python train.py --n_layer=9 --d_model=64 --n_head=2 --n_kv_head=2 --head_dim=64 --d_mlp=192 --vocab_size=4685 --activation="swiglu" --norm="rmsnorm" --norm_place="pre" --norm_eps=1e-05 --positions="rope" --rope_base=10000.0 --rope_fraction=1.0 --qk_norm=false --attn_scale=0.125 --bias="none" --tie_embeddings=false --parallel_block=false --init="normal" --init_std_qkv=0.0733 --init_std_o=0.0518 --init_std_up=0.0733 --init_std_down=0.0 --optimizer="muon_variant" --lr=0.00671 --lr_mult_o=1.5 --lr_mult_down=3.0 --beta1=0.95 --lr_head=0.0116 --grad_clip=1.0 --warmup_steps=200 --schedule="wsd" --decay_fraction=1.0 --decay_shape="linear" --final_lr_fraction=0.0 --batch_tokens=16384 --seq_len=1024 --doc_mask=true --train_tokens=110400000 --steps=6739 --dataset="wikipedia_en"
Each number is 200 + 40 x the weight over its row's rms, rounded and kept within 0 to 999. Layers, rows and columns count from 0. The size before them is the row's rms in percent of the matrix's.

# layer 6 MLP gate, 192x64, rms 0.184, rows 38-45, columns 0-63
113,213,221,210,187,204,236,163,215,139,185,174,212,246,240,217,171,216,240,228,182,183,209,183,210,224,117,206,189,223,92,224,259,213,191,246,224,170,227,312,182,179,215,224,213,147,289,169,154,224,237,111,238,221,208,176,169,280,225,186,192,154,260,246,229
105,218,198,219,208,149,265,208,201,135,242,266,213,258,271,181,164,191,283,225,149,231,237,177,136,217,209,259,221,200,190,187,234,139,202,137,208,215,132,200,175,186,161,163,142,225,226,185,215,211,238,253,240,264,237,184,193,203,259,292,249,184,184,252,221
093,220,197,165,182,199,239,211,195,170,133,225,199,186,132,282,154,177,179,207,180,179,219,121,187,150,173,187,210,166,141,202,246,196,268,230,221,206,273,165,233,194,192,208,123,231,198,177,96,148,162,190,137,248,124,217,217,204,225,147,203,252,131,191,215
095,249,201,210,209,219,231,166,169,199,240,274,246,183,238,158,218,217,206,152,192,262,239,208,184,253,128,169,310,185,196,199,204,258,182,197,195,210,233,211,264,245,129,238,182,196,214,167,163,169,213,211,252,245,215,140,305,180,223,206,235,205,129,137,176
086,229,261,206,138,134,213,238,150,195,234,183,270,184,131,144,253,259,210,192,257,217,120,230,281,159,137,171,187,223,170,236,224,157,267,198,194,157,127,259,231,181,183,181,215,202,211,227,191,221,246,194,174,183,220,184,144,202,175,238,166,138,223,243,185
105,206,269,229,299,242,158,95,208,178,200,128,178,259,156,200,175,210,173,181,266,215,204,216,167,192,227,185,214,202,255,169,220,182,240,219,139,216,187,235,241,139,286,193,214,166,233,214,149,170,203,242,235,203,197,212,203,262,204,179,242,174,182,113,253
111,203,233,179,217,188,224,147,258,210,252,97,152,220,188,201,197,208,170,282,206,182,201,146,177,196,266,182,168,217,115,159,151,201,173,184,220,194,200,170,158,191,147,159,216,174,179,192,138,239,153,231,236,184,264,233,179,201,210,256,96,128,176,204,149
102,226,212,225,182,199,264,169,197,183,211,258,238,253,191,146,169,145,163,178,246,242,237,165,154,107,218,260,223,233,124,278,172,216,252,187,195,272,194,180,197,183,176,197,192,199,234,209,218,265,273,134,225,214,232,220,249,262,195,187,259,190,204,216,125
# layer 6 MLP up, 192x64, rms 0.204, rows 38-44, columns 0-63
110,159,130,174,272,202,196,223,163,255,158,276,163,133,216,244,259,237,188,244,196,203,171,115,148,205,164,150,160,229,234,277,187,247,147,209,191,238,174,139,178,211,164,214,169,244,164,215,202,170,162,219,225,153,186,146,231,197,168,218,224,279,184,177,154
116,159,168,256,226,169,171,255,191,200,201,177,147,182,226,176,210,171,240,205,240,168,166,228,197,226,211,227,234,229,257,179,294,176,171,268,228,199,161,216,210,204,255,219,259,200,220,162,221,183,172,193,124,183,208,149,245,95,147,240,167,200,208,71,191
090,210,230,239,174,200,130,145,147,213,213,153,218,170,162,185,193,236,230,147,150,175,225,224,308,262,241,171,187,241,275,198,262,210,203,184,147,211,104,190,278,237,158,205,263,199,125,207,194,201,227,212,212,257,208,173,198,231,213,161,238,208,142,207,191
111,107,161,159,175,217,237,294,226,180,219,187,235,269,209,228,185,186,172,250,197,184,126,260,171,201,211,225,181,238,180,226,198,211,139,224,228,139,230,147,191,281,227,222,133,149,253,209,216,246,200,245,251,192,224,244,246,235,195,250,152,264,215,228,175
081,208,245,219,218,244,226,214,204,212,151,204,251,160,154,229,176,299,190,198,231,218,170,242,114,174,233,227,169,160,215,229,153,262,209,148,208,115,174,122,178,212,188,249,163,226,220,214,187,176,217,142,241,200,165,148,220,253,260,268,205,139,158,242,159
120,225,146,232,252,208,261,188,208,184,198,176,281,209,167,254,234,173,154,194,149,217,221,141,179,203,247,175,227,163,193,195,206,171,256,164,158,260,227,259,158,87,222,203,187,164,177,184,170,244,215,262,207,186,157,158,245,176,169,158,296,140,218,194,241
102,177,201,236,213,194,196,220,198,201,261,214,155,259,240,224,152,225,241,226,191,162,188,285,205,168,218,173,110,193,202,201,271,238,183,289,168,129,247,193,172,192,79,223,255,197,209,133,215,233,161,180,255,210,205,197,215,209,135,193,167,224,254,237,217
# layer 6 MLP down (transposed), 192x64, rms 0.348, rows 38-44, columns 0-63
108,197,218,182,286,191,189,183,196,246,254,186,174,205,270,246,219,236,191,227,197,185,159,130,102,214,166,144,164,232,202,199,158,235,207,197,210,263,141,158,162,236,189,232,144,217,187,229,219,172,208,322,204,171,162,145,208,170,150,185,200,263,239,197,264
129,208,168,191,157,227,281,190,133,172,229,169,227,182,203,208,212,183,217,181,202,234,256,299,181,165,180,242,187,156,214,244,210,180,238,225,151,248,246,211,174,207,195,221,154,179,190,161,190,198,160,201,209,195,158,205,278,221,189,272,234,223,36,201,159
101,209,175,263,128,254,182,203,217,259,246,215,183,212,305,232,130,186,189,219,196,188,197,212,327,208,198,147,289,251,204,219,145,215,160,151,234,224,164,148,205,174,214,156,217,224,160,200,248,235,214,155,217,213,229,181,194,173,190,164,216,153,241,253,185
106,313,205,248,192,216,180,142,183,153,191,235,139,153,238,209,140,229,187,238,227,239,184,230,131,218,163,164,160,197,239,250,185,168,206,235,187,275,143,110,130,222,142,207,255,219,229,233,224,159,184,192,221,185,178,214,185,171,196,142,184,166,151,150,174
098,191,191,212,229,242,256,160,182,143,181,204,243,161,177,155,224,176,242,170,257,187,148,164,277,252,112,166,187,227,208,206,228,229,187,153,124,235,173,160,223,169,205,133,153,229,180,175,118,203,163,277,144,168,167,261,167,206,169,176,215,206,206,164,133
115,185,127,179,190,196,264,156,140,194,235,130,266,227,189,169,210,217,199,229,231,159,247,127,189,203,170,175,147,207,213,224,177,250,220,219,209,184,236,140,179,170,251,217,123,255,166,171,220,270,246,270,287,159,186,149,171,213,144,159,214,150,205,177,192
102,188,240,171,189,200,169,206,152,186,227,198,169,163,160,188,161,191,189,179,206,195,247,254,237,286,163,245,299,199,206,229,183,158,238,224,187,201,212,177,217,177,193,183,188,249,186,219,221,219,153,338,198,193,166,142,179,207,240,211,215,191,348,213,171